config.toml
num_hidden_layers = 8
hidden_act = "swiglu"
norm = "rmsnorm"
norm_eps = 1e-06
tie_word_embeddings = false
warmup_steps = 0
decay_fraction = 0.349
batch_tokens = 8192
train_tokens = 109500000
max_steps = 13367
Each number is 128 + 32 x the weight over the matrix's rms, rounded and kept within 0 to 255. Layers, rows and columns count from 0.

# layer 2 MLP gate, 256x96, rms 0.487, rows 35-45, columns 0-95
[[157 119 111  75  99 139  93 185 147 161 170 128 124 150 130 153 176 152 202 125  76 147 106  67 143 109 114 100 155 153 150 146 174 137  59 192 136 117 153 126 131 132 104 103  44 161 145 155 114 143  82  86  74 100  99 121  83 151 148 111 110 132 144 152  97  93 140 142 125 157 120 155 163 100 140 170 157 114 113 119 120 128 117 124 102 134 100  86  87 104 190 116 120  53 102 147]
 [101 112 109 153  90  77 147 141 138 101 104 157 150  85 128 153 145 106 131 131 125 210  96 164 168  62 150  92 104 102 175  63 154 102 150  95  91  87  86 193 115 121 139 106  82 122 141 215 185 150 183 102 169 146 111 175  80 116 205 126 147 119 143  58 148  94 170 114 153 169 159 175 142 110 129 133 145 142 171 120 147 103  74 139 123 145 131  97  94  85 107 103 137 112  65 135]
 [135 173 127 140 174 163  77 130  78 120 164  90 106  69 160 121 150 166  86 131 162 132  94 115 112  82  94 113 141 125 131 130 131 134  64 101 117 113 120 113  96 137 137  86 167 120 129 133 136 146 180 209  78  59 101 172 119 164  47 100 122  91  99  96 163 136 152 152 122 170 150 126 101 126 145 168  78 130 102 139 117 200  80 190 143 168  72 172  77 152 168  59 127 121 135 101]
 [ 74 130 108 171  94 137 141 149 114 107 157 118 165 133  84 127  72 143 172 172  86 143 176 207  90 140 152 125 142 137  82 139 144 174 112  92 169  86 142 134 114 123 145  81 165 107  52 198 109 126 143 102  66 136 133 100 162 136 143 113 191  87 131 117 134 139 191 134 138 129 131 127 119 145 161 134  90 150 122 146 104 114 112 136 152 138  93 186 115  81  84  91 129 144  90  77]
 [141 168  52 184 158  73 158  69 148 157 146  87 106 159 159 110 145 164 112 155 136  91 122  98 126 191 148 131 113 121 122 143 189 102  59  75 104 106 176 117 145 137  98 118 162 147 155 141 104 131 137  97  71  63 133 141 168 118 129 149 148 166  76 113 119  82 155 182  94 174 133 152  57  99  95 177 121 150 215 124 140 142 155  75 185 106  92 118  79 126 175 150 129  86 182 150]
 [103 143 112  75 172 164 151 165 128  85 130 145 120 140 141  92  91 156 101  88 151 107 119 154 177  59  80  86  91 152 103  91  84  57 201 168 195 218 134 100 166 125  60 158 154 154 135 108 137 123 125 102 110  84 154 189 132 131 137 164 160  84 133  83  90 175 113  82 211 102 115  96 114 119 133 144 135  94 143  77 127 102  83 156  84 114 118 108 135 131 159 161 149 116 114 142]
 [133 116 124 166 100 153 148 204 165 181 156  59 134 191  97  85 121 125 135 161  85 125 119 138  97 114 108 106 118 116 132 176  95 107 146 101 103 122 169  77  75 143 126  90 153 147 118 145  59 100 179 202 102 125 164 123 137  89 106 120 108 146 101 116 142 151 135 125 133  84 184 141  61 156 135 185 115  76 141 132  75 141 121 126 122 164 124 112 106 121  78 101 157 101 122 141]
 [149 170  88 125 160 167 122 137 195 132  87  90 191 168  28  98 152 100 155 138 103  95  71 115  80 142 137  93 103 138 117 174 125 174  97 150 166 133 126 155  83  78 171 185 133 117 164 176 108 100  85 175 198 136 111 104 130  93 197 117 163 118  61 118 183 105 106 139 106 164 147 147  89  73 116  90 118  89 191 172 117 169  84 123 104  94 115 101 110 153 124  94 103 165  37 114]
 [184 175  84 163  80  89  98 123 120 111 138 117 158 101 154 110 106 119 167 126 177 166 110  84  91 126 125 100 111 125 128 156 169  73  76 117  96 140 137 128 152  96 144 162 155 132 130  81 123 113  81 141 129 169 143 118  82  74 131 176 133 125 144  97 170  95 187  97 122 208 117 158 112  89 125 142 223 171 144 128 150 168 139  71 102 101  96  83 139 118 109 193  98 184  61 201]
 [142 169 141  70 109 131 107 176 185  88 128 166 152 127 120 124 140 131 202 188 120 103 141 109 120 122  64  96 131 125  95 137 117  92 112 189 153 108 164 147 101 147 178 154 121 112 146 120 142 133 116 189  96 104  50 161 118 107 133  43 172 135 166 157  77 168 157 154 125 137 103 159 139 131 152 136  79 135 118 147  86 107 141 128  99 151 121 153 102  90 110 143  86 156  79 148]
 [ 95 196 131 110 139  77 163 117 144 188 194  96 150 156 143 125 150 192 144 107  58 197 122 128 104 132 161 153  92 134  70 131  80 163 137 110 146 171 134 127 140 160 129 140 135 108 136 136 157 106 138 132 115 168 171 136 160 105 156 167 162 127 140 128 106 146 130 108 153 134 123 176  98 107 118  96  71 155 140  84 110 121 162 118 132 114 148 122 122 130 146 124 148  55 154 119]]
# layer 2 MLP up, 256x96, rms 0.503, rows 35-45, columns 0-95
[[135 134 112 121 171 138 157  82 123 135 102 153 128 105 196 129 111 111  76 178 167 136 141 148  97  74 145 143 128 113 126  27  65 181 156 131  84 170 131 142 154 137 140 155 143 131 118 119  68  97 125 173 181 146 130 114 128  81 130 157  57  88 105 119 101 137  56 134 134 119  96 135 185 147  95 119 139 116 150 121 120 143 128 142 105 211 140 141  52 170 108 136 115  92 154 115]
 [186 172 158 192 108 107 148  90 151  95 138 110 135  18 152 175 145 169 169 176 113 116  83  99 162 105 154 152 138 102 184  91 228 110 133 158 163  97  92 214 139 117 180 112 127 156 129 182 158 156 122  70 123  79  97 120 148 126 197 102 125 162  71  93 148 112 124 137 137 148  99 122 229 103 132 128  89 138 136  93 144 188 162 156  86 181 135 154 144 165 103 115  90 139 107 158]
 [110  86 118 108 152 146 154 124 118 119 139 133  89 104 108 122 145 184 115 186 124 200  33 122 115 103 100 168 111 121 107 102 106 167 108 143 169  67 130 123 167 132 107 100 185 141 100 175 145 167 122 142  94 156 176 110 126 148 143  99 170 102 118 126  79 152 125 119 156 121 157 137 109 120 194 143 102 123 169 145  88 122 132 143 202 174 103 109  78 150 148  87 132 106 178 132]
 [154 163 112  92  68 166 181 104 143 206 118 108 120 101 111  93 157 102 125 162 216  68 163 140 196  80 187 154 121 171 125  93 182 153 131 116  82 196 175 101 225 159 134  90 104 165 206 173 152 118 121 141 146 104  87  94  95 179  80 117  40  80 166 156 183  17 136 170 111 196 142 109  90 207 136  93 115 137 172 230 174 118 108 108 116 136 120 141 109 144 120 135 197 110 121 124]
 [122 132  42 117 158 180 110  65 100 129 107  91 149  82 143 153  74 120  95 155  91 140 141 111  52 108 136 166 154 158 138 110 134 100 107 122 114  67  99 118 113 160 154 136 141 182 111  85 115 146 125  82 179 154  70 181 117 127 110 128 101  49 114 126 121 160 112 151 104 109 134 160 138 109 108 136 139 108 186  93 103 112 161  80 150 147 108 140 133 103 148 187 151 172 114 146]
 [158 120 116  91 107  94 125 135 176 148 155 109 106 160 121 101 179 165 116 132  81  68 110 143 108  71 138  78 121 192  76 137 181  89 105 147  97 145  48  93 127 109  95 132 111 167 195 106  92  75 129 157 145  74 106 185 133 162 187 102  90  94 135  75 186  79 149 101  98 109 159 100 168  47 157 142 140 119  60  53 121 104 132 144  85 152  76 128 172 159 164 154 128 116  90 103]
 [166 123 118 129 148 101  91 208 158 139 114 136  99 107 116 113 128 112  58  94 143 155 142 123 148  91 100 126 149 121 119  51 127 110  97 110 126 143 154 135 143 160 126 144 135 132 159 133 117 168 186 153 103  96 114 123 114 119 123 140 111 207  82 121 118 193  65  28 117 160 177 134 170 191  85 177 169 108  92  83 110  77 228 147 111 196  94 162 139 121 160 166  84  53 165 123]
 [131  97 100 118 128 142 118 137 115  45 165 121 113 131 183 179 126 139 108 150 132 140  83 127  81 135 119 228 151 102 147  90 137 168 115 125 116 113 114 123 144 116 154 150 137  77 105  96 171 102 119 106 117 134  88 152 117 106  87 132 160 156 177  49 108  45 102 161 123 116 148  68  91 193 149  99  84 136 148 190 160 142 167 106 119  89  49 151 140 140 153  85 156 132 117  92]
 [151 138 137 171  84 178  94 143 103 129 107 149  86 119 110  96 196  63 128 154 155 161 177 155 133  53 195 143 127 148 135 105 118 179 142 110  67 142 117 113 128 130 105 141 110 137 141 172 125 123 172 157 100 141  38 115 109 200 135 147  79 133 129 111 109  86 156 153 121 135 115 126 108 153 141 114 140 127 158 154 165  68  80  84 111  92 170 153 132 114 113  85 202 109 148 113]
 [ 75 143 127 158 126 104 123  86 143 164 167 125 133  92  82 126 126 172 131  90 140 200 130 130  76 108 144 159 157 144 169 105 164 111 145  75 100 131 102 146  41  86 143 176 151 137  93 181  98 111 124 183 145 130 125 144 101 172 159 145 121 140  77 121 127  85  63 141 124 150 111  85 135  55 116 131 142 131  74 152 122 177  87 168  65 124 139 149  98  99 128  99 138  89  94  98]
 [143 142  75  95 119 115 187 120 155  94 180 143 168 151  95 139 164 187 142 119 135 104  80 139 127 168  63 126 191 127 122 128 143  77  70 173 123  90 113 105 193 127 141 133 109 139 174 101 158 131  76 117 167 142 127 211 101 139  75  55 112 187 115 151  99 126  70 179 107 125 110 148 142 139 164 117 126 150 118 162 143 166 167 109 114 157 108 148 136 201 106  81 117 146 134 151]]
# layer 2 MLP down (transposed), 256x96, rms 0.413, rows 35-45, columns 0-95
[[169 152  88 119  74  89  98 123 168 102  69  74 128 180 117  73 162 131 159  98 172 129 138  81 141 138 150 100 162 139  80 109 109  86  89 199 137 119 127 125 138 171 130 117 138 112 141 135 128 138  68 127 113  67 122 162 109 149 122 135 171 120 126  93 149 127 124 103 164 141 195 147 117 126 152 112 178  83 196 133  91 113 136 181 175 156 159 118 110 104 186 104 147 114 118 188]
 [109  82 134  33 137 104 137  80 122  68 103 122 140 113 112 161 180 115 112 173 160 140 126 112  91 179 130  88 103 159 117 148 189 117 151 135 121 147 141 114 141 105 199 206 138 150  68 101  94  85 126 178 142 194 129 174  98 128  93 106 148 134 155 139 134 135 101 175  79 149 165 160 127 118  79 123  97 116  95 148 185 129 116 147 127  43 123 113  77  87  35 146 126 133 104  98]
 [ 69 129 179 143 124 169  87 164 126  84 140  90 116 105 130 166  94 116 161 155 128 104 134 142  70 137 184 153 130  90 138  82 124  78 144 107  79 109 166 130  70 129 124  99 138 152  85 140 129  97 182 113 190  95 115 134 141 156  98  93 118  51  86 122  99 127 124 146  96 137  99 122 197 130 125 149 140 160 133 206 170 133 153 151 128 134 146  71 133  73 115 134 122 100 105 114]
 [123  57 141 144  38 117 200 159 116 132 144 145 104 154 133  98 138 144  90 112 134 132 193 109 124 192 125 108 176 162  93 189 110 190  84 112 177  69 115 200 147  87  83 128 142 182 159 160 135 127 144 137  65 109  82  90  85 125 141  82 124 130 109 126 104  97 201 184 102  99 110 162 166 173 108 150 162 101 145 136 144  59 167  51 151 100 108 210 163  80 148  35  95  58 123 173]
 [ 76 161 113 161 119 176 115 119 156 122 147 115 163 127 155 109 107 125  72  83 109 190 167 123 189 133 134 116 159 153 167 131 155 111 123 104 167 191  74 146 117  87  84 191  94 112 148 160 131 143 130 146 135 120 159 106  99 181 109  78 116 163 155  76 130 151 122 149 170 111 101  97 135 151 134  93 120 118 105 119 103 120 108  73 152 191 168 161 102 138 132 130 104  83  43 130]
 [120 155 142 178  79  87 108 104  97 120 131 108  58 102 134 114 136  82 124  94 112 112 120 114 105 127 133 137 142 127 131 105 138  87 113 161 112 113 137 140 135 148 100  28 195 146 107 116 102  73 164 151 169 153 131  81  97 152 107 126 130 160 166 136  99 150  71 137  88  84 159 177 138  94 121 115 122 182 103 119 123 189  46 200 129  81  95 202 155  98 163 135  72 122 228 114]
 [219 146 173 123 172 142 116 162 133  85 138 127 113  95 123 124 132 109 108 131  87 152 136 112 144 131  81  51 144 209 165 133 144 157 165 163 119 107 110 158 176 139 148 128 182  73 189  72 168 151 154 114 129 109  84 185 108  74 138 152 111 146 114 133 135 122 142  60  94 123 146 131 132 124 137 117 131 159 160  64 116 151 114  74 118  82 158 144  60 158 154 188  87 159 110 141]
 [147  98 202 101 151  98 171 124 127 123  99  99 165 128 104 114 142 149 113 199 170  83 145 164 177  94 155  52 142 117 106 151 136 130 127 172 128 183 109 107 175 165 185 152 117 126 159 153 142 158  94 154 164 172 133 136  68 101 112  79 144  90 141 113 150 167 145 127  79 132 135 143 173 160  97 109 107 127  82  76 142 153  89 210 129  86 211 150 176 135 105 138 143 164 129 135]
 [101 170  87 119  94 118 135  84 150 110 122 166 136 123 164 144 128 118  80  87 138 115 160 105  87 133 177 170  99 142 148 116  96 112 150 160 137 120 107 117 151 124 215  92 196 156 157 117 135  98  70 149 139 158 136 167  99 132  58 174 128 129 134 128 116 180 133  89 117  99 130 109 126 153 172 133 152 145 127 139  98 152  75 188 144 128 163  89 125 123 126 109  98 190 154 149]
 [135 112  53 101 106 141 142 188 107  91 124 135 147 117 112  98 123 105 144 155 146 173 160  82 144  87 142 108 138 170 126 146 110  97 132 198 101  90 136 125  86 141 104 167 112 110 150  93 205 131 156 119 215  74 119 131 137 141 149 123 179 133 153 132 187 117 126 132 143 138 142 134  46  86 147 156 109 134 176 171 143  83 139 161 159 115 125 107 121 140 117 131  98  71  94 159]
 [160 188 140 180 116  85 170 115 131 166  75 114  61 137 106 174 141 108 135 111 137 164 121  93 151 116 162  48 112 123 163 141 126 166 167 106 106 144 154 115  60 152  88 177  99 146  71 136 110 151  76 140 132 142 155  89 105 128 144 142 120 170 186 203 108 130 148 149 167 159 115 142 115 114 166 122 179 114 147 120  97 111 123 122 155  99 121  66 172 144  84 109 150 119 101 162]]